Weights of a small transformer language model.
Size: 8 heads of 32, vocabulary 8192.
Architecture: RMSNorm before each block, learned and rotary positions, no biases in attention or MLP, untied embeddings.
Each number is 128 + 32 x the weight over its row's rms, rounded and kept within 0 to 255. Layers, rows and columns count from 0. Numbers have three digits each. The size before them is the row's rms in percent of the matrix's.

# layer 4 attention query, 256x128, rms 0.0966, rows 162-191, columns 0-127
108:154103110121136113101132172081115181198154142116145141089158122152083097082103140099092116098064159091123136175106222166064177138162114185153131106157158117125064164162123129129156127150139127138120079135067175143133039109062123111106130115107137168141089086099128135188123136174099089131136144128155136083138109142110130104101151165173123196073137155166089152095120127149124094115114
077:119086117157069151166122097092146151142113125129072157195150169113101160150121133167097094178154121081183071148127143109134143155138175176121120049115145100080094125123119160141124065135183088179152141166127167171148135094128119189153080164148078121129153107140097137088183109156114128115148085127092144162111134085139149200086103168170138150105073162164133117188161083137115157154115
069:110132113153098125142176171123102124182120177133040125154174164149117164167103118130132094097108128100212072131093142048098111098153115199091128063151156124121084111118138141142115129156135111170145121148115187167181123140163067173093101177134105169135166133126079197153142123178157112084126096092117161119124117127078134141105059146172112141086099166144098144173122108142112127134113
081:157130124120139136143149180115110130129131131156056109148142178151108142171098135132119104090141110089184105166119150057125126113145155188075102112160162151157057117062163139116100065151129108157143115149154169143132162126200124146070087176102121133112110158116084220137119127183198161117109120081120174144112079112120189124096072072118085128091155165137090125118150144141112141104154
085:092124158098157111145150055165150089084127085106139114106098146103194160132170122121162172155195096152071154063172096152180117126107134080120130193109104160109196118131092106136116179122107117120130139108179085088125138150124120103131181088143140159124166155155168118074119102044077139121148145160131129160112166141128094087178148102091147102203091081082157135112102115122124105129105
098:066073132162144139091128179123138188165113086138140135089163131138123120184168088134165131048138106133116134179114133124114149099165185161155098119155115105157095095161133115158170117185144163080134134137141077150177118172115106156141166074089124166168136181106103121119170143120179129181054174063127112121114136166087121145093073106089093164139126131095146144136132085138101192118179
093:113151120124128122114044179059105129154088154113119144092198174146131130146130120110125147065097048109133132176132167136087119119137091154128088103158124107135108081096188110104166107198111118197126103085128209139146163073178129127077114120096137142099115143172118217197146088164142114120091133123142159091090125099130164122108093127150091128097145128149120142095173158136120124094141
064:121118098145131129138201056142143138142130111179053158183137173138168155089150100064138148079127076099157119172163181088118115098115161129112073104138126106104141095108122122190126143165096072169133134153141195136105166085158072166077126164106147128157118145154046137121137119137128122130169085133168136139078127073097165132181075162125123145135127128146068144114117138172138189134134
089:099185138196147169092121107139140080107097090109162107110165134151131139136131121135152163092122031134143078165125128132107109105114135111116090127155139081172155134098169118074213169150147170153134131119110093118170192136130117128126122075129121114084158108164079158173186096126086179125072130105104144168084101096175107144140150067131068108130125146115121128104154182134113143099218
101:142137095154120168084148106108121144087147085113160120164183115148119146131139100158116127074129129154179202133189145073115103127093134123137102182114086080135113117155184138191175122120119197103119115163132111132132166122154134169126153184136137093185115123115118148114149152142106121182138129055118144159067131100126181141114169180093103144139155128147131087200143135140178159127244
099:104084127094138115112188161166077128104141183112182113108132119153110101110167078133190100078120125147194144132091102026137098129134041132060158138186139186144122126084192125147136128100115141048099107145133122115131092152133094129130112168147139148155123116140095160151114155132125094129102111145105173113129124156076076124112136146127106107127144152160151100157084170141131039181156
089:094143145170125200130165083157120122143096071150140103092170126135154166116158093112144170086084084140110075131126159152089082088141166119126111121147145124163135105142099104114201152113108198100136177140128070149133159159150110129152134021133127148172124144149078172146141095131139150167097192110138036146116170139136131160150081071062118163111129106095132121122149155096140134081148
091:182207129120160121116178161133127077213132142089099060123173115146158172116100144107078142107085153152122105113094072170075124093142078112122114180066136149150139100119119137134164166103125189056104108102113134173133130114139169090158115154124141131129134146072124132131083137145128182100129154114148118112212149156111152099120078068100097155098130110120107150107169166075101134089086
074:131140106138121189114167110155119130165136126185130120088190111109146125138141105080159172137134063159093142131151185173109132147133149108151100091193140132176134113117043133147131135104101142110148163135171141143148123116163122121050189050152134185161092145143149175122135118120114158102134167155129100113130144170126111102150050112075107171116119120105112139032136154091076099062095
114:053122139152072162149114109090113131146138099076091142112146170121131159167166197173136098129131150113159089160160103176135125119192172128146164109097134107079168149152038175146194125200201120127135142154116136117130104122150153165177127124142098204137219101127119134137161125116118142128117155116082140179088108129132094168114144133145116120138077162082103140161160091086126111113097
111:150105139118140103133149192126148183158146157128157119111133081133085101071076103087108129090098155099107146133094182111090139132130114163141160113173156170178041178149131123129099139120106131114159095099097133159132041148075106085082137112130138140156031111096162151163090161166113108152141148134145119080187129178096098066083107156135132158089165128128095173083109164142146089135119
092:141143141104175092125104125150127142083125172102180160099101072151129107092120113110120163128102099134029176097122134178163123119075124082163149160127078150128138156099136089092142162114074142083135123080116121108121076101090122050113182105114144115110055136110167106136110123088084081143160163189145105081174167160095116097125148160099142113158094100137185161057144137136154103121080
093:138099108156107132142153173105146176175127118126095122108159127131083125141094139140088100111048158098133120204110212119083201096177154193153138096130153098171050159165118136138142083137156120117128113133069192177166090107107121153121116138089136141128095102094105135188154157195137105134151131084127137131163118154103128143084105151129099189073129158158091183133102125157106152123168
084:148111129166112150153135187078109193188133125153090131135146127132090107136076123132087133095056119099153114219087209141086173123177136187130128064154165121163063126146132148102145092167145115167142134145091191163141116128137112140093126129083145149142086122138088152153151112199177083144117145087146139121126120145123171147092060125133103173065145174139108176123130132150109140104133
092:078168128161134165154081120096149112140105078095110082129170164135104152166138157140135144076089111154170138130182129111091124078142132112129080125110140091169132112151181144147160110149157096186135125134107166192145224157164140184127146142127162103114155136125106178177196139137119144121113127043096164182106123065134148107128129140134118157114169127108131144200123126167146177087211
082:157087132090106144148134144097122140147120082159086153192100155092134156165120121130107192117150123124145115164195160124135156150161147162138086098150147154109114087086098139127096029117131069189116137141146199131125171130170129135124125107092140136118099209130127135105103135143187160139136173064126127177137171080139189108117118060101127142111185128156079120109160156130130197096184
097:141060095083101109110129116127105155151103081178154153124051101090125084191111098122132121181119129148085165162119153183136150161123146107204142075102150181123165146150128099132144103087129134072095169134116124123107159094125088073207095050119106143133074136094098090068084151129137114159122164147139120117145151142105131179096122129108109144121134115152175131149140153105089097207079
078:107146094130131103092053078082133129141117086094178133097166138101141121128148157123116125145100113133039191120181127215083167138120114114179123149097123117119139100194111148126179184135147128116138120108108131110136129101102141056155113112084101127129157088117208091118127149120061140099147171160109125091104166096156134121124179190163121210119101083129184133145124115087124113114088
181:127089098128077122102148163099117190166150129128107129124171131117052107171141111151121097155073169090139108164102152135092162137169120189180138060190152086138061133160130139120159083146171148107110123177082154171169091145103127140148096111112092135163115096099087136134158178203152066125105107111096119130158121129105133151060122169179120169063109177175137138125137081120114102145119
088:181162150116146158073170147140130114179152135105171102093163114150153142126065149139106167137123117120130101153132156130122165172152129151133131182118115132129103156078115122160148149109128193052152152108110091105175080135108132079110125150113107149188126124091129158187109141115112166152078195140153121114162140207113144115113099060040098173108119142097084182090084119109098148067182
096:125204100146127158095092087067111110088142067085139126142145137147134135117157147141079136061104120144153137092179104129088093097125110114108087165094100079099141098180195169114197167151130144154136093148080122120104198142172142154119101141118142097132172105131103099139178094144091144152111122086127149146080122057171145124145172156162110125125149139151137086183174144103197177133184
098:180147091120085146167102061108152086130121080193122127170102135059109146169076157136091138194158102079147124126178129186140183124095176104174134096085151130170149179135078150130082084104135085175126137132119127132101217072129163144116109108107141144112100107122174127101120111132096179097200107089115147152162106106195151134135103080145128134138144124088084111127162139141131146147129
089:179151143130107156202094125133135107131119071098087116187141100066084148177095186193074129135144182122162110115104108120143162069139148108142125103091138116185125114137097173099101078112163095153108121105119152171145177127151158168155126139151156063098151161116113110070115090127156186110152126040094160157193130099138107122110101089129140115136135137094134116183181105128138179131171
097:180081119125070205157120130144092138103110140112195157154172079101108097115120126167120145151126094167154132143139150124140081155074133111167133111158155131166123117066151158129147065076120200123113117102162128134118177107156143159170109095198140078160058116139109122086080101137169129171119190092060107117141145131177107171118164106121130116125160113144145085132191149107118081145185
094:092108132142121123120173135147125106144148089149147128135148137156154148041147056075230142094075099123136104179127088118088101060106131108099135137107130197159137109118122106152153154109077131089123142156154066142121167137135157077164150118101158178144131116120088130126120145150121156133106126115190064159122124058146170119147096029150121164125152116149094072120122156169135123077154
# layer 4 attention key, 256x128, rms 0.0928, rows 162-191, columns 0-127
097:167111108134096132081128113139131149098193072123107138147153129091026120152118165166121099172147166078152087119121109180143119161154163155175156092163141071148105131142132163119118087096193148064095103183121146139174133159099097166128107103133108103129124120138085124123150161237129080123105087129110107169122097081163126186108151147162132136055116176131120085102126108082108120119119
085:183079103116122101157132146118140138098135073096114113143121137065052140172113152165114124107126137102118160135140135083191087143148151154093182119139078140151124146173134161105066089096195092086064119188135114095116177159082134155094055147114120123208100102122113135107105141159158161090116117119108110172163110070137136129090107168138138083118168164125167088152174188116168110120139
090:176075108157105108081139115132158139091183098114122105141125148061045126179120175171101118157090140101141114108111138118126153163162166159194205117163148095145076155171107183132117097081188170061103103166129120146184085180085122141163106111163117078166107119125120108119129172191109116128121111102096131143146080119158130176117158167171128170098152136159105102143137140088131105136165
087:147103093171119110096141125132161153080143086108153130122146115043055136185113166147099112168123192121114104073114145122136118144121215169207132097137139086147099175132115155134103118064160177069145111081150155140172098121117084168169121090149127112125102129165130095144123122177105113167129114125066114155115126137166110208133178129182130124105141148118064081112117104081131144134161
066:107150178109144106146102163133121080185080183126126136102119120226244121104137104097120149097126071134141145164140122138111144106096073089094130165101127170096186092134140132129187141181088132163130139095153130144090127124143159120137142129094123165109140150088162147151123082023108137107138155126178115087127139143099139085140098092079119141188100106103159180107110153168114128169138
093:134158150120128207161142139130069118092169185100137096138142162094134113141163136129177165145092163108158100124094121094118150143144111153111087122166087160098107128104144174088148161122140139135114095204131134199193134122160164106232115135136092117084149124173064107102132072172119038131182107125095104140126086117156161206102126146116136166117117115149150104143159138097104103094113
069:138093096143103147122157077137113197094145058136113151168180146093091096140107194144132115196097132101128124123112131187129127169131175156224111078124119080137128157127160107058118066120138151065154115076133166183158085138100120111133134107112142120133130111180137120158114104173141084188099093172122091162081133164136135195140142170150149142095146126145084134114085122122110174099147
247:141113101158085104099138156126137164128184095120119142113157139102023115159122130168097125152122194074152093146141138126134142136178121175156167106179125094151090138179131161098123105155182170085108105189085156136157083189079113160125111100110092133138132085113114132124158144228129077130122113104096117157114077103133138164098149180157120167042107178149118117117119096094125085134117
085:104123121127126143161083076111147195145113109127150151146153187173143119114192181139232083187075158140106135116141167159114086157134181137131122109126117174098120143124165151135132102160139178076183154112171154132143087099140123096147100101095144114128144168114151123087083090136153070164125118187137100099084099112106182141119128154152092143134122138107052113152117042099113150079104
107:136170143067114213083191138123100131087156113148138173188180111095129156090089022148152174171193207118118171140126107109143104155141134144097131111085114138179101113139094127090091166106112150106105122133086118082136140094148119095160117177150130135166110131131108113043119169127137137185177119168100135162119170147136134141111112140132172148156110153104126137140150123069122137071113
100:156137096128141170111197098180160084089150185132126071168126129090169175149098121124112128160174146168153113113113119123127159147124186117161206121107140077167118127126068125171128160041119175111185181117133053135121127128107148111188150183169154096096119120070156111091186145112155111094174147137156167143159133155146117114154128118109144190170136087151116160182105105138137127111124
090:110129130118158168119104078149109159128121155164152128120133164164129083152193122176190072162085110103128131135154130102130103119131084123125129152196116172085124127090140156128201111153149175146113126166104209139192105130165115104185086105107143108099126125173121152110115073161153043150177158111102082131101080089114169173068157149153087140111131137115098079162097101124107072085137
096:087126133116161083070080115092133148131126169165124134045096085154121120132147087140169080138106112125088137075076128129121129077140128112197104154152151100099107148085137116116205101139110183159131129107127163083162116121183090109158185109149167073129116129136137165123120119140122156090047107094094152101100105172148094175103136155193088142136130106139079057148100128142060126126170
076:130141152088178123092127106109145144128138156132156110087176113174131085137143139151149076167148111098145121119147096134120129072130081133183106124146110111139122103122158136105199111146134209148140112125079226126164068166134165133113149117052112157079141097122145110173152078137079059138151158118166081133106128162097166154090200148189094160110113150118144098131091110147115077072170
120:102145153121147147128095094119160112108086131136130100139113127145200120087147147084142164127101069164131152149111109132128142134109111072120085144056111138088181101100143095136127100136070121212163136080125138119050150096153118126102179133109184111126141179176127146147095079061128136180155152132163165094114130153126149110197115088099128084177147066082140103136154141179130212128162
114:173120131137090134096159137134129127109207090122109129131153123076035128165114135154102099169142202106152099085117108142124112172156134161158142094181131070159114131145123180100123102091177142093067087177105137150170122160107095174135114085117105096104135109143077104125153128214118070110117084102092105181124094078158150174125175152144140133066108181152136102114142110083124095143136
107:081161103115118153124167145120102148200153133119100130119143124141134090103115099084147147141135103162143134168152149138032175114111061132126055101121194139119109089155168084129173150169112122146122098141085156175136114125123145153101136121105157183088145098117098156223191120163148113152089066084164110100098157111108135095147119100130091211069132118147129144090133160185121135120087
087:156112088144086126112144123137137156093182100108133131149153135065032119162148142155127097167134167097146089099132137140167101141170158181157143088162092097120084140157132181101113138131181146068089099178134144136154122172125088165152128109145102102148134080162094093117154151209134079132111089118076126172134103095169130184095125180178141151075123178155128075130165118062137102114098
077:142087106173105109109135104132139156085176102115151143150148134058032117156145179164126099158103166103136094121114115138149123155162163183176115090183122090132091161150144189103099100092179128070125086154136162146175119143126085149144098106146106113137129095175103092155140129244141070146116097099093131148132101102170144197095160177156126150079112163145114102131132109087130122103135
092:137091146106118174095121103119093156141128051125146190156151110136144138103122135132133124146118119128086115137154211169173110203148159164143117131104086153093097134072150130105097129177141111060153128087181127126157080073099103103156133126167104134167123151141133118087065113080136124207160137181114128137089148181132153176103094175131173118167068163162088135099098098068132165114098
133:144075094164116067122128177144107154081158114125142160097174096090048115118110129157092120122111188082123100158092135130158135105165131177115065087167127095142114157153137167082095101127173095128119092099120200173167105155137077198102187110110074122102124106155136119160159085169101101149125130128095134164124126101152185181121131151165166120087114197110138097073098098103117102130150
106:120173137149137142181133166139101099115129193136144136148122100152130145098151091114138115118165104142152137104132091066151091098097072114081097108159101149107174093112109148148090167082088103162168139151133120101111174129184138122071199160087167093140119065179111143180196097107183103056118080128181089141122157138129071085140111088121202103160135136134145126167095135170088134139098
123:108176178083132155112096144104090111108097125145084151146145122224194102100121091106160162129141030150134177172114118175147099124093079095157082123072086138095172083077136075086139141145087109144086159120161148134096146132147172092077156130087160143149132125120118123121122152078144160111114097163180113112126173168135095097128081126106151097178108095119182137121115178157114151163124
045:150108116151121192131136104145113113066164160120158121210148135001080152124093132091173111160160135132150147062095112093160091132085123186118105115127137179154098119110154138120072149070112113092154123152173107131190161128160164104137120148160141097129132134212104125134095118168161102149133084120114169145195128094187110172148122122107156156137180130146142099151162164110141158124140
097:093168096123134116116115133114139120113140196136140099072153095129144102153202063145161076143127159110110119101080085153086145080162126115171086137127150092130122090152120145134188138153121195122084125164101184136176156127194108143215159123091132099079145132148116069124145115158098121099084118116100126116123125114168113170111173137147095156109155121116119000153168127104125129088128
094:143138155114107168086119106107078158122139063156123203169141158146103147075089121137164168153119154133089191168144145193152107186135154120124127095136113146145118147087150090110077098120118117083140177104135097102125112080123112086105051085127159114179108155120122168037054146155165130204151109174134119124108143131141166151100087186142131116132091145113107138090124113081084161111103
101:106114158118150065137093179102129152190070097116145151098144040181089138079117100115121084120185128108089108149137150128136089124161134157062086117135126162109123129149125147154043112169134095161124102076132159097082112142117083159050140060084147153154115097147124120145126150096100162155095113132128107119128175141109112082127113132200139072129121190083094119105134079118104120119075
088:120089150110128107148123130090106113174123084093133147097136037093102181089126106111120086097088145152068093123125182071135107165127156168084107137155149159119092163120151173141071099136127044173124125071170105105071171089118089131129096105203118105159090117122091158151101100088098186160120122141096149101133142124118159133116079178192162080162140167165113117110160139098159119125124
101:138143102092180167169187081139112142106111084155148136173166087088129137078134090159159067148169181120107135127112116051151076115088152156080118131126156106169107159123101137121108084071134112184135146137108149100106170094154157130089144184146107096170098096135125158126142107099146143141162145176148064165154193098096155122125137105167136113159184151124110115179107105150143092027129
094:121131115154123132056085111161116193111115205179139123100114128148087088176152134155148117136148119054172104138078178119120118118153144130080156101189085121080099157140119118117181119162144188153145135135130150101164082129116115138146111124110140109085119134162154170060132114161113064097151173119080136127082056103152098145102162136147107159106093125097112172136083031118085094109114
# layer 4 attention value, 256x128, rms 0.0702, rows 160-184, columns 0-127
107:192159152112153130170152148166088091057139150178153109164094071131126168143133156183116154145152105119108107103070108102180081167123185107108134150122107147112139110086092127114129107088143172136121170096155130104150139100133138095139122173175127094140097161132143140044080104121157122132164202190054155171136122105156112190103178071097173069131116146114130163142094130089118111101120
093:144078119102168126160189156184090159100126122170119073121130078133117112132091128174142117139181126110093156119050102036172123136159136111098149108141100151133124119105144089061128074129137150152136132093128150095123130121150118102090141137089089101114074161121120114097098116119174130099108203118088113184132147096109137177084144064111121081127218121144190165158118106174108074144128
093:123114106123080146075125117076080090169098126139177073143148108168125109103136053086122080078129092111094101134153091114042181146134083104082154149153190100113140161107190109118129183125103097134141114134116161160154102100180132084169142124116142107067068088152119136121139132150080147062171173106144082130155119136103131072097120175153088203102148132130141143153118130150140144151152
101:164184128098162157099125081158077085150092133163172096132110075190115166114089109134137094121144055078045103135079117114157169142100134089099175174146160140100142113074161127124112163109113112137129170084139129146149133104173110060147129155113119103147035129134161185123087124157093140094172186213133119123142138150103141137077116112169134138110156162087126113127108164137152120090119
089:157172163128101112186136148167158120077170154138076115139125099136132145163170145195135181153155125157135098056114107111123048184142144125138092159107140139104114165128099142104155073114142159175130138122142167107100106130125171104142109141189130094140183155181122137096104090109172089145099126141074156194083091109178125160167194119108172090129141130180078161166079100091102112104154
082:157165121184154088066147132089075128107107115133220149151191161136114099099112083146147110132158183147088104042130112114194189091122119101099117148147124114128144153123134147086110205114138159103093071106134132116174110120140122082145096133130108152105094131124133156098107196109079182142160163095128056119185106153069142108118123120177143129139126143139138083143142141099195142116161
097:115104103089129091070056089128122101166139103125157056094114141135125117102080094064097141135138076075140103193151081175122169132097118118114169147104156090120100126101186129132127189137103106133128144150141119196118162101125131138106115074085106154194105122131138141134126138141061127113132105213178157077140101152121158104108073158164086144114092131079147098116130170137088086189117
115:146164166107096165121161092098156098125122142131155112121124132161133100121143092129080158134120121155117050135182137200104104160135092132141165154174179110135142080092177125179123137090142151153132128119158139158168139193113177137174104098207109163132124134150128158122099135130121099181198160201124098146118117130116201116124153149131136119111138137037064140088189158101120161058124
073:148132137182077129161172197133128144125151109160098147089149153085126104137131116151117162095112146168192133117096175077046126110175119128128128117159110122125141163137105125132140088148125112119173174174144103054062112112126087143142134141199122104102167140094139105145126071133157160175043088064131121148114171107189125130165116079093160118123133100212148104122081076106126120108112
073:109157151123094220098152157171205168149134108094078171120123163128120099167106103101100176145108089107172124203123145102090147081113155123141150099119138105131148137108060152144153131087129131114126198145124129183045153184092162119107120139122146153152159101161108119183190153145059079141118070111121119111104148162149092091140111148121130095137106118165143116078141154165140138066095
080:127153141182143142183154131146121150065127166140109189135139162093113122151107173198150141125118119165124151079105191107157046117132151135128058135162079174105131130135083101121146035138149130148130140121179140082143141150140140142160100151148095131127175169132138165132104083116159123170096109129092174155069161122173168127165158071079145061147174139149161123107092100119141130056127
087:107136159119139134113118108154127115111099118127119197164152124174110113126129139161148130121145179123078100061141141146225178111158120131132142137155106156122180071126150071128084161108151166105117040126154090119171126210108142127116127147107085181143157125156136161102131196114111158188178125136162059128146143137068163100125094114163157119143106151068113084112152187134170175163121
086:170168181126120072079108129166118053129145137198081153210100125178162195137127156107141120159144142106076112139121102125053146163104127120138193159131149131133131146140161143115079176115122219133123125130117116128125101159146099100143110156158132121129101148091160125056102168141195123123102115166134101129080090125139119122146119160124166173107086113150057135122089104104080162187111
094:137167124164107110151077143169096086079149146108076175170124101149125187158181166175137087132118163158160142086133086160215091126142174139135112121114075103102168174120079140127140138130177173119076122128117122115135130130077111142151164143174124109119215138112109111069153141099142123152095091166105170171106103115153111175146139119131203061182111161120133111178095116082107146148129
081:119086170128100088121160156075082186170118124100109108115190170085127058136102056069102084137122188096094165170129139104089193098142092140170141109155141116153129134137126137077130116138113111156113078114091170144091133165127102110068111108064112154100115140130132117169144185141094140131148107074175067119161154158075166063120098114156099146126157110120160111132174118158118087170127
128:135124142132088131151138165096141140130131190113129077086136106109145110141188052106103124103116119170137091089151099089036120140136109139136124127145167110098106220167169132075151157157110119187148095122092207125104048084119142106142111113151137113107124086182121118180140098137138140098104143069129096160138126127103112094173131195145125186106113111160116170201124115107116129169176
102:121107085129118179166146069065157145151070130114158143118138085142132117103189124165069070098105134160128085104213173163157150126163094120115145120125153112159154119138191105186140186178169069101173097133106136093159085127136136132154143113127115145116139074171127113175155095127134149126137177126132069106145166154044109126113128113164109134113159156082147158183137149101184182135121
092:129120125055124117121117045153175110171127168138132041092131158119135130126065130101113154159170102126100060147140122161124113154113107141142153132103159121172100071123135104115107099147133155145163132101131082140160136143159140141120139045089084155183123136122133131130056113129200130119130146168159142153190101146110193125093107140133123135114160134026089151123210119113073120152105
126:078102056060112136106060101173152130169111072154117069144113142159115135154085164130142104097155106120122154195113126141126147112137128114085129113079142072193131104129120070175135111136149137118112152133149096129157192158136126161133143053069117149140115171121096093116150168136119123066081114164153213137141144138129191135096106087165039125143181128108128129138153120161127115106104
092:153106153154122109096161190067117126096160105178150124108134100111143161109162131120066161113107136144170088161173106147070110134154145129097070107124115106136135149098135135191108156156106101119181167182130073093126106109092106160169143163204136120192150133113124116120162097144091176160112147083095136163108114055183103154159129099063112132125099111180114167124044125083084100131163
100:115130148121123190189214136163105167107141114159124141135105118121119096140121141143123186136132079110166154191050141110080068162154126111095126125141125170101136103111101150134158066132127078131146188135143149166074153127137170134151113185150137095112100147152133146136151054147120105133148144166108115156072144073191097167123178124068140069117147122167150176099074109151103106072092
097:112134109113095101131091060163176130144101102114105120152124108210130120117142116110180083145165142125069086083173060151126179143148069134144168130109187109153133139156181091151082198126126126130131103125152082148150100163133122124129141100119141144090146130171130106129133167141115151123118121119183085074147111165093153100103112168241110170129131122056114089140166158134184143190129
111:148139142157170045106084133101157112116142120116169155108130167102145134124124183127098194143093135132152125135180206178185073086072154169143082147094103123138103120120166168128134165127124138098094144119130141105124140094086122136103093142125112124212165131073182152111141153104142121171138086173109197089130104153154080127151111128110147151125046141150077113051071118098105135142114
094:103134117118117080146108075159117136102098157078152095115119059190123133145178110173114127116132085077121139066196079137192116110134124162132114137131124113051137169129181125131153157158143081151097101135107186095136137089099129118120138114167124081143135105182155130125152122127052120150095129150114122095106075139122112173132123149197145103159101148135153103219096190103108091198162
082:140167133110105152178129155216132108113151151144060113150121078146145176154153121186138139148124108149144132123093089116112051164130142134145134130144158127105101151120096126124168041075128148187103178136130186148134141119094132115152127123202163082119159164135112128098115102114171049108105110134095178158094095084176150201147185141137135123120183124169088139143085095130100142070144
# layer 4 attention output (transposed), 256x128, rms 0.0734, rows 160-183, columns 0-127
109:096147151119103089101121176159128123129148147089136127064143054132081125155070106121147112094125155154103145171070082172091138137099155145147136070085123162158140146158170146121129118109163156116126083135127112104082139129146163116121105110068111142206097106169161123159139121171132061067153161190062178115171110185114140107093109103056148122075157124125116177133107139070177100119123
104:089139073111126117102114118145113109148134127139184110105117076096081144181125115127170103118089137198136126201126100140078126119107188131116112105126132132125161087145150130092136126085114118116150088182151125109114087091147161133089068094136109172174141115174141118166115137154095054097113160166082163162118143232094166110081142097057124122111115057114146180147129131091159087071142
098:111170084138097145095120093184062134144135149147132112120106148077120087165173133135131109128078082112140066148151139153107153143080114068142146119079090167088108097094129107103141103150089102109138101097159121143135153133103130119141173040100159131045183128087102101134110133050077125143086123112175101179093098131147092192142085080094101143146172111120127072117142091111094159119082
107:078154126134115116081105134198110123149128130089129092066125069058126100152132097130193081125117095131132084149133117165102178131066134115118174111103080176091087128115154097122147126144100141091180076123132136079094161137133147113134148084033125181102161120135132092154130110132069108101080122151128179123134092180108131165091081072050148123086152109130142132123088095095139125096097
100:141122168128122106141149170128139126084135159121162178090125111193093157144055154135103144114107192129118197192065103153106121152137104155158116065109159124203146140138184169132113129083156149159049118111095120143112117129184155113101110143155122100170080133179154160128098166153170060101175149150069130089160154118178112113114128162139147123081175121123136125134168141085165113173160
087:113166127129049137148099114110123122151133157100142165145154119095124105094181091119149069079103141167150096080124137091089149120131146076117173176100108144069100157124123078110119128157146106147158162111120113133115085169075134128136143094160132135138093088072136051146131058091100096142078180169129212081122114134143108153124087068062164114133120157105107130142094043148123166098118
100:155092144104127130089141088147100145173088113077092101101103141067134108171103119125122146172121070130151086085134124089195167136126093117122164148131048125050087096091120098123145116142074118091161137069150129115092185105130091154111199137055154166070158184122110132100161113104127178157133117086204111149080091099097086172119115132123120116118130140149120098129097122117077129150107
109:126153174148149134124196149162109118170122110124097176110145133172174114102116102103109141169156122058137111023132150151127110143116123154208158113127051147150088123121117122171177105157151151137095149091208115144125178127139140154136123096081144133055125143103133130122118152115145139103106178106139167116160087038163148138143085129148207106047155142121118111142125147149127153087114
078:141114100120157137169108121102131127068146129176155138118169112157119136121138086110085152150106131114142161146130141129133102096163131182135055109142241105202173122157130166110074131075178117123102122128146123171174129115138140113081098111205105102137160103130128159179099131135124081139140129129113034150205133142161133089192146140170092153154103106122102128157207160135122101163153
080:161097112121164141160118125177153138135126091161124100118163179125181135140146168126141168175102111073150078091171142121167119139127121168137122158183117068164085131141090127124122177207132159140126104157113168137189123118103054121106184130134121118062132105146134130103092166158131155151152094088141043127182171110101128098141142180203135170135093121155172115104147195171104119174103
087:106136144111143130144145158092168137082155153144164137084152081155140180108104098119102144085145160142119190166120111173104122115129143170143097116163179102195178132169131160147121157112171135135098081186124116112131083131182153075101077158182119135162105098158144170180105133198148107110165132151045155072183150134121196073132141138164176117113103120133117170137155140138193130111176
092:128175144156115140144139117145162087137169131100126129141149126153179109087165118147157096121138156142173137016116128096129124115147144120098155200135117148076071181153131075173157129162126147144139196132121119104148075191118128133160135160131114114114093129087172058128148093144100150149099140129097227100156106136157164139127135112119206085115110194129116135154051108161145166093109
093:150118150136117086125153131185152103098126099067099141158071119104138137142106135144187119159123104113131138105070136105138154154118117069116147117085143197078095166127168122157128113114123181120144136063132102085140213163128138152108149110037140097155147199093190138106127109129133110119038107130137079125136079102188108158191069124124092122099161161125109077083105131119121118157115
104:141130190114097118166103171128143133100164160094150163115162113182100144113089150143100136100153217154128167136055071120137122120138097128110157131112156118126148175158143145171093141128178163176083145140073115139110114174135153121160130180160127098187074091141168119117141128157158127117212090186060147072168135145148096086113129174131158089138170207128118116131109109122166130178126
091:135112088116130187149143061132120127155073101205154146209105168081149146115187115122138113159076072153157082097175185079136131115151164113131097162173128098082095097103098114119151122160119098122167169117196137129188114109119088145074115082190144131065157141082108101112101106139103139176088156095180112160104178117127145121161125103131091130114091114116144094112136123180102127110143
120:153114118148096159144124104132100132125116150160161160152088189160115126127128139095098120155042142123145157204110167123118141146127092117160107099086142126172146116093165148102096103106103089161078147054136142206133147109121159128094105074204148086096162145127088128108074136077130099136141152111147089158091159104180082139170131122124078164133197084091144084130212115105096159159139
100:095184121200148140126078118113109164118138177163129140142174158199118083093166128124116099150129157149150123116149139155109116111109081169099131129132060115207133121129126109161119065141122100135118166129136154177110108123084167107217057131183120108097140083110109096161126152042087130128123120136123214184122087140137131142107140099098163119161151129103127135190144106125127189075112
092:131110141146192142110190123081124111158084096115099184142074125100156152143101097145128141190144086114120109087134163092173104144139144147140115116117040136136101083101147151127166120087094112122145146091207122115095163094181170212119113170077112169128138192117121147109130164142150125105086153093181183151070126106117155184121092109127166085073105089150120159179110144120126117087139
118:110119114115187157091138117117100141101130124116128144116142109058118136202119152155121140172151134143150065153159105119143114085095162120075125133121084091117153039146125138136175112108130118107145072210133116094116124090141124156161160195059127201089096137172134166125159193100119113129110061102125131164063108168111166166080138159140155090163083091185108138150088142134117112110140
094:135143121121100111109136133117092148100151129155085100117154086174105088113117110102076148113153113095141145122107095110142130142152097157145092083068172126147199132175110153125071098106187145102116159081168096169101150139118089076126122090142150075142126114135095133182134146072145100141173165132151019186203076105133107129175134152133079141144153148120089139133193206118126137172150
102:099128092096149091095105138172102143133175102153160063052128078154091129170111161113144151104115095105103130178162090207103134146096123190158097085157134144178136119159119146109118141140132143092112053178144129121153121100162094100102101091109123133123165099176126183164118157174105120093154128119118067164195129175099160086126146149131114185082125094104153151125151204099159080114106
097:159141117177142132154128090173140104120102159108119175152128163125140099152150165170172103193153146089158110075141152081125114120140128105097155167142088139093087118102139110151157095118095116143125163090115113104144111151143119145186171193126133136078131169103137109097136126065100135136052078098139191144049101104194109192141157122136174079136111151130132089141071056135066175137084
108:154076196114108124092146167069181156136100132086060104129112140131140143063099108120087144114137115155107187085076129098203144139176086115126184140152124075141126186115134111163094121124142138125123177073093128136103154134109111101112118176100127113179083152108146141117171079134201157156140131125154104058105110051106094138119103143179086157116127203153088124102151145116127118147146
097:140139183131083125141091125154110159155104209102187117077153150177065111126082148121134119119104198161151176190089061145118170132118059138105206114140125135119130144129157107145098106127105149147068151099068139138104094142122131101124125164187141135141109118164121100111133110094122116162214096155123161101089119141147050127059160155103135108133181137102140096144125084089111143149110